Each number is 128 + 24 x the weight over its row's rms, rounded and kept within 0 to 255. Layers, rows and columns count from 0. Numbers have three digits each. The size before them is the row's rms in percent of the matrix's.

# down: layer 3 MLP down (transposed), 832x320, rms 0.168, rows 732-745, columns 0-159
# gate: layer 3 MLP gate, 832x320, rms 0.185, rows 733-745, columns 0-159
# up: layer 3 MLP up, 832x320, rms 0.185, rows 733-745, columns 0-159
down732 108:124144157147166112089129117091142104190107149109111105128128093125100096128149138133151086144130135138118126095109115067121108141129136108101136171138112162138099127144111131115151155153121143106162118113167121110157146109145124102136140146131145137109150158153138151159193131163081158164157135114133124110116145148117091126126141115147158110140129127115158116129129150119106141108167136134057114135147137140118109143097138113168169141143090112171162166104151120123136149108127145
gate733 096:151125112136139115143130168134151116114128111129096139161127149116118144149132116114125129158154083150119120140131117149123123108090113152151119136157126093117146165134074134110128136107109112127117105093110102117124142139108130170124190109107085126128133115136117141144125146113149138082144094110140077153091130138127129098097114109108122113107125178122119103143099136142108137112115151152111152125059133136119074104128163152134131158102128106119103131114104105149134141165112117
up733 095:129139123109141127131172126114140104151113088116090163099136130114086159200119095131119097125131130143117105118107127156173123124138118099117112111133134145097105147126134138116152112160133094119108111131119109123101135119116104170135148117083114173148160170136111133160147138142130142095133126107103123164126106112126161106103067101076146128106145154131123127121149149119129149125145128147116111131094103170118115117123166170096114175088118123187114128103109118165095178130116121
down733 097:149093115113148076104110142116110160112124104132090126145128151133126115157116153156140095182168152149156168103154101133096114096120191114083079124156102109115161152149178107118103079126166101110120145113163129136138133101096128126102115125118118120082105131149178133140098152120134161131123110115096114124138115124143118133107132122113164163128110161115112126120124162107111135098125097126157135101085145116125095119128095154137130147113125121197132154117140123144116139127129136
gate734 091:140121145178108127119108165135131141135150134114121113131137128113149138089141114123112131154136140111118105122124133101139102078119130192135137155127133126137100100145093102077170126128106123130137149101108138101128136140085128141097112070138093182095084137112098141132135129136106117127109127123123113126130072076145110158122118154104125115106137121128131112147160086126150075121145144116154179157104128109157122126143093129135138160144105169205147158127157125145126159147116132
up734 108:159154141176108102124133121141114141111140162131091123102139115130125113072115099137111152151114134111122141132142116127110147114117133193134130153128147143135091117121092104093155123129126140111166144139111129109126092128078122126149082107110133144119106102114139174133130120101107127149106121139149126101125076061180123128133139119134118118131129113127098144183137072127121101118118174108143159174100083089120125130134130146121165171126124200138156156125119126137143139124150103
down734 087:111119099128107124125147139134137118123068114128158134087126168119182114133147148103141110123092132114117181141141107125126115137131131071126117144142136117151106119140107132130112148106144096131095117159128120155130103156125130164129125131127081119110167134134080147138107143164149141124125124125119117146139162153099091161125104181131148126138116115104100097150126139140144108124129122126118121095125107125193124134128120131168134106108117118105120122088151134102117134080124130
gate735 100:096168147100112144168164145155113138170114113139111160102114145141115131137150097147100095095107095138146136147159091087120144146108125130152101182067106129111170079115136130151153099127119144114169123127167117130115114152125136088095106107103137150146117141131121112149132128136136175114149157131091126142073106135162139131112089141160114142172112131090135154140121128057142126149160126140183133142150106163089130140138125148142160128123133140126140153119157120176129124160125165
up735 093:149147154145143123144147147109107145134094161132105114110116116130103118139110121114158113170132123123114128100182156144118122144101151167156141117145136098141111097117151142117151121162164131128105123103102148088087149110105120167112125051168105178123159168137112172101129111110144132171126122159115120109108130107097161100102124104112111075135143148094090111146115137128103195116090128136160105127137119113124127097082124102133137110112100110107101120144122103136167105107119145
down735 100:107117133133120110141117109113155136139171125109132127112138134170097138128110150112190119154169129159129156128058133129116093109137138103129144109160136116145120147114134136129132106170122124110120098126141111114119142104108143108125149123151119166114134116196156110112142135141135139135122148154109133090174131122100162125144106108095139134093144134107135097092111138147114128126158156077104144105153149139107071166131155135123125142121101148110116145136074196113127134096127134
gate736 097:112146136132100126116134087127126110102083124137094117112099140115127162140128111130147140163127116110145108135140146085117135153116114149132166122153152140146158107185136159110109138089140174130122128120093189143126124151139114187125146155145109139116165160130102153138134075107168136132130106147127127145111172152128150144116124148151106069120099150100118129150128145049123153166140080122116153185083106103122133132091140127076142127125139120088141134149112094147101128101092133
up736 096:177113149116141164131170119158126093105121151152151148117115137097145186133126113163144129120108085104142151113132113098131120125145127136118157130145135157146162115146141122145115147168152172117126114131098135099153144128139136095163077128144093130151185144157115125170102099083161128147112115110104106130136141121128100145118160125161137156129132134124135123140102148099091190145118135126090121120109118126136162095053142119145105128124135142142102107112094098176134136098134136
down736 094:139117101148125127180130143141123092139144188133123139073168136164110118108134127139155135133153137162175131134144084148086127144142120103116142119146090118149099120152146119099097090153143150117131136125129091091130067160093123180125157151130119145103100088112137158120136093172111136110138127160094152132143174114113112110113141121147164106128113109156091137158185156109100133145132123152144149124072134163142144138099117127154165147127087100130164113102165129112123125103127107
gate737 106:117088131095117194094120151141123154130142111126072144147113134120140116142121127135086093126190126116080115138112102158140110111130125114146138121127127152140088182115151112143140144131136129132121091105143116099123110127140159149129138117153108116142132106143152147124183144113136141149125122117176146145090156141092110120130074134118164123167150125093155120147148121147088123126136132118106109123152170145107121128101114130120113132122154110128138098128128150125158157104097127
up737 102:124159086115128150125077105137138116115112162127135104144147148119100152141137077170125068092148116153145186124120095112156111146138142146109161163123126138109134112130101090129157156119167148107094152148111155139114147083146183153117152130136125119111126091130072123161078102143158123140106174115131142150119130103154122149133141127149115131098124130102099099111111091162115129130111147137108132134139115103128190157078084176103090130106109119102115106091100091091122132136173151
down737 105:106094093141119192120123134152111102152143168151085143100100146106144146112118079131135143138148137115128157150136123153125088154140182134133130129141095121121119092101095104114106143102122115116083137088170130109146172121131139140146168154145148154118137098126129140142113112166099136144128113116097120106093143125139128136085126118095104096145142116144147148122163124118118146164139151122114138137157141131099180119110151161102138164170117127144160120099162158107090151153135126
gate738 111:119132107135130120148134144144152149125128104132108116100135151136121161110123154122120166124122094144143078126166153127135101171141108135117117138125083129116111137127130100119104137140103115168132141158110109151154123122146091142121129158101088131109113117119136147140125144124117113140168106090157153110140123126115106136108156131105134131121143127160133150158138145117125146075119202151157104152117120166155145153156134224135163128074113131112088089124162120126165130144129167
up738 101:160089153086140079145123160150151132149146132091158106140164141146104069124137170111124135125109136140063154135160119141091116171077057115178135119172168105125129122092123148128158167143064120121097135116128140148124108130104152068157132153123161101111089095143108107130146134134096112139119152084147099106098120124137100086142126098095105112124127127079099146100140123124163137132146105133123112143125132113144128106143118139165110144150112108176111134155091110170135088146124121
down738 101:166173153143154130123125118079126140167152162119129095131118099117124146116115117113135160099145136116151082146108089152105125118129122117106138166109127114149089131148111110130143157122168144155143142127171101086151070138178086135111144137131139076130116141084129134136094143104088104154159145137134135126094131128136126109098150107150141113145092118128135120149142117140102141092086073103135174119130151128134149111151151155084130110141144159098118081139137152138110091155091090
gate739 109:110131122136118123128150112108137142135122111130120158125133086119140093147124138166111113152166139163137097110164127141151123117107117133156097129088151171155128097126130149113159157144150082126126125094113164109131113161119139103137090122105128178126120112135154136092076162165103150110145153142127162132117117151137139110160120127107163104154151106129137152118129107149085093176141114119153096126130108136105123172132119148107163120152129112119120145100110152121104131116138123
up739 101:112120135128147131106140111152087124110118118092142142161077145129105121125124104075078114148131144080133104138133194148168142106068104098163143125143151168150140124101135119103127136126130133106149148087102132096171153135129146148163136149130116112182194138142113112050146200145129146133133133133133106088153108150154122097142119099148139114120159136188118126139134094128127100149161103130088110196114145102138158124117109128128100143110156112072142118108156147095148098134164121
down739 101:103176126117148134110134148149121100164101180098165114072126152134102159112110138120145162103128133125126104113128151105126123129130126115127172116138127150182075196128103132152108102122092115136127125081128165128130090144130102124177127133111093130096140143122131165099091116114163119080142114121132150112135121104139122094128119148117143096130116128137126104141151168107136123117138139140099093138110136121165134131112103083126112122139168123092107141120105138140138114140118123
gate740 099:088096118155118134153139111142136110151128124127120134115162135133183131086145124095153073128128133116123133149092131156121132163130188110113081153130116143108145107105087109144112110112127143144104131113113167158137106160135106111165113151104154120137141126201089124163155142138122106109080151105140120162103106153139143108089131132131130123110131143107078095138129124108145135127150138111116174162127115139136118145104138151124142145130152165124121106126119113127109165119123118
up740 118:108152080129135142125151126141134152141123152111143101092145167083119137129101138099104129102107091139174113150115145105112129138162098145127101147163154111152130083125111103114163117134166138126112167114148134134084142128115092136140145133166109110102164144124127117101132144143131112104111144129128116132151153093111102089134138094087093169111155099073135109141138146115131112117160127192110120106155137105128088176179148149168152141147152092110156150184114145143114147145098108
down740 101:132136134170123114127150088119132130117157180121161143156125105137112121087135150158162116147116122149130112133151145079135162115074071162110175143103121089110085095112148109140114135139118094156141149163128112113111127097148151101122140132153139116131118169119105125126139112145163164111120159146142119149133136104135183157092159115149131140084159130170146114063118164117136085101118142168135088140159112131146146124145154104108171113181139109124134083161133147127156151127116155
gate741 103:102115128154137172133091143142129140130092080156121128130105135115104116141082090092134125164099095119130106111129148153154114128151182129125085085105127126128135171164096124147127108146123121083172135151097122133193115119095096153138132124153115125120116120115084097126157123129139139120113142111155137109082140089092141115106093123104146140107152098105119103130121155163125147167129149115159108116084126145143139125101107162145144151074115122110117141170127115156095091121136151
up741 101:093158096110132117110073119112107161122127123142076177152114123160199143131116145118107112101140059150106112119112139162094131089164136161106156103138106105094138151182132167131137127117129144155166124140128100146130103134107093151134101078149130120111131137111146151101138112144164117092126138136108133088134145128079122160131116142099129134090153141145093132116137126182141101122120088128150125171127111131118153127137105158099105119138116070137106106134129106141114091109125132
down741 103:123161108126175097114136157138110128120090075174130145100133126134141147101140108144111155137082110104172103168109189135140109125164121115141128157143116135108169145160102072149092119179125145127143106132132126133132136172119103125155123133084126113124160137139093118155162155158146126107121114130148102137128144159141138126158098110117104120137135075163115105140140126149138088107131131095142149129075144100118110144112105115126131109102142121125104090106133117097154086104179146
gate742 105:100151154096124131141096141153128134122110144158099107115150083079088131133106113154126146151150120131139111085121128139124137116127140103181117097111175152148149144077171138104115135116133122118132126139162123101102098150107132094122107136096156118106114123094116170100113106107100137135133093103116136107105105087139128091099138109130097147103104080111185176108133117140146137123122105150111105139186121101099157137102152132127148120081110125111146130116120133124134151107135100
up742 103:123067148153123135124166125130153141095162077180133122138128151102136135154107108146118165126123126151133147143186149114132090088101144135131144133112085150078146128141129143155101144110147085097128124131120164145095140133140144128086133151159153128097147148143169129121098147178144113141105119146111172087149105126130140143180159159140190106084137102114135123134117174146132129125109128142088118111105156155117123127128127164069109135163169157147144117126159108106113104163128102
down742 101:156142149167127119109179127123130149166124152105142133126123162167151129110169104186120151119145176107103079153127128116101131110105098156143160130161123121172125119109103125130125150131098107094150144147108136150144145139107105140075076145100115063109110140110144165162177172124122148137077104120152131153158145137084145134154108135149144121147131155109107184116144152083136122155153148112128150121119149094142058165143159121090147132117167115100077146117129140090107132141154132
gate743 088:073135119117113133096171147099145128138083107131148123129110130151157176111162128099147153129174117138118126137150160160105122154097119108113143111092155167161133146118140137142149129111148140138132124103099116132144160134113110175155095159112117118124137133108195120134124171136165163095098111070111156165103150168116137151165112107123147112089096142133096194101158124119109079114120132089138127102120139143105128101104144109055114106116124125150125135164124134139099134127140126
up743 094:143122105124123120139125101094108098126138106149114126106161131162141123137112130109117121127153097107118118078121061108125125125149152133146127146156151096137161140146104105115138115118126151101154097068160113146139150169133124117109109141122079171134137140139095165137106131119134118157158111120096136088106114066126114140153139144164201147152137157140174113090175159132100146149131108122123114121138113143123144132103127116146135147126127132125107102127122094122146114102110128
down743 098:167148140167066124119134138131155098168158107138130102149100124128145130129150166128168147161178137149163132137134131140159130095116155156115167147132097176076142163153134145132122139092112153150129144125136107120112118137123147127123138105126154152153132093139137103140090149117079128080117136156091163118122129149131145130157116104163170073091088137135137124125095157106129100120115152146133179175145107120180168096163146108153156096121108139137145105139103147161102132112119110
gate744 096:124088121086138150099098109110153120171142143169122105090138060113109116115117113154120111110151113133111108127087143089140109136123124150128120125111127164133099176088133149062153095176086144090126117182108125174135135127141129142099095116098099128114100103112148156141074128148104201124145104128122092174147121161135101128174108129095114150123152121146148097140123089114137112152101182115144105121098106091139132114180128107087136120137161119127148124142106120098127133107149134
up744 106:151114081120086135122157110118094122120116114145112101120136101129119125150072117145174112137083124129113158140139134117134127146117119114060156127095128135106114160143115128147139142132136120155119129118124164135161070120158096137066126145104128090132126153107130139140120090103127174130113065143132122109081114130129156099143130098184127105140142143167089119121138121122106139167130171165116143109114115096112113084155144092113077146102152136126111146136136115113095120125123130
down744 102:108099128085045115141122082132101095078160138159141128156120145132159134123166110143159150110085094115136155110144129167133123122139118093101133153099138137164139162106106062157142086133117165110113120113113154087126135150126124120132117136116127150095176112138136137142089068117146136125109103121129109174115146067111127128110109166143111123159126074131100131123116138126148105098124179157137149107127127129141131138145123110140118103135141119145173120124153139104118090094124144
gate745 098:102142164149169122139202140092147104083150114159146143118107139097097134152136128161140108158079151130118161118139157118160112156151128119132103130096132092117113120158122170119114144149143176109154171173137111118103164109165116098109085102162142133117074137145113122136162149121132126134095127125119163152092127145137118165143136095130138105110086139134142153123152083111139122165096137053138117133143135162137138081149078136112134128113118122086142102113135123123134144132161075
up745 097:147116083166160139128114142089095127135163134166153168112186119108091086198169153135169105089128109084113154069145117102148109143121118081085100163144122096125124151124086113109161121132123114139175171133136141168158145168177115132103122105111082123096138115146159134085139117155165146105127170144127078134131118090110125123106133140123136159115114129116145120114105116103106154110133108151111156128133120135156158077081114143133122138109141122157078153110099138138182148141135104
down745 102:171115107111123142143140131141154150147114108121131130133118135129126158132171151121145106121127163111167158160144109094139197135109132121131108119190120092124150120133128134137135158124156187083120121116149159116132117170118149125099109129139090124155107179151116158131085131156086105168177137161138121094123150085121116145170170111128147086129145112154136154110123111149144124148133135145177116111166128135152108141174123184150096099101125110149096149150143132135144164102093112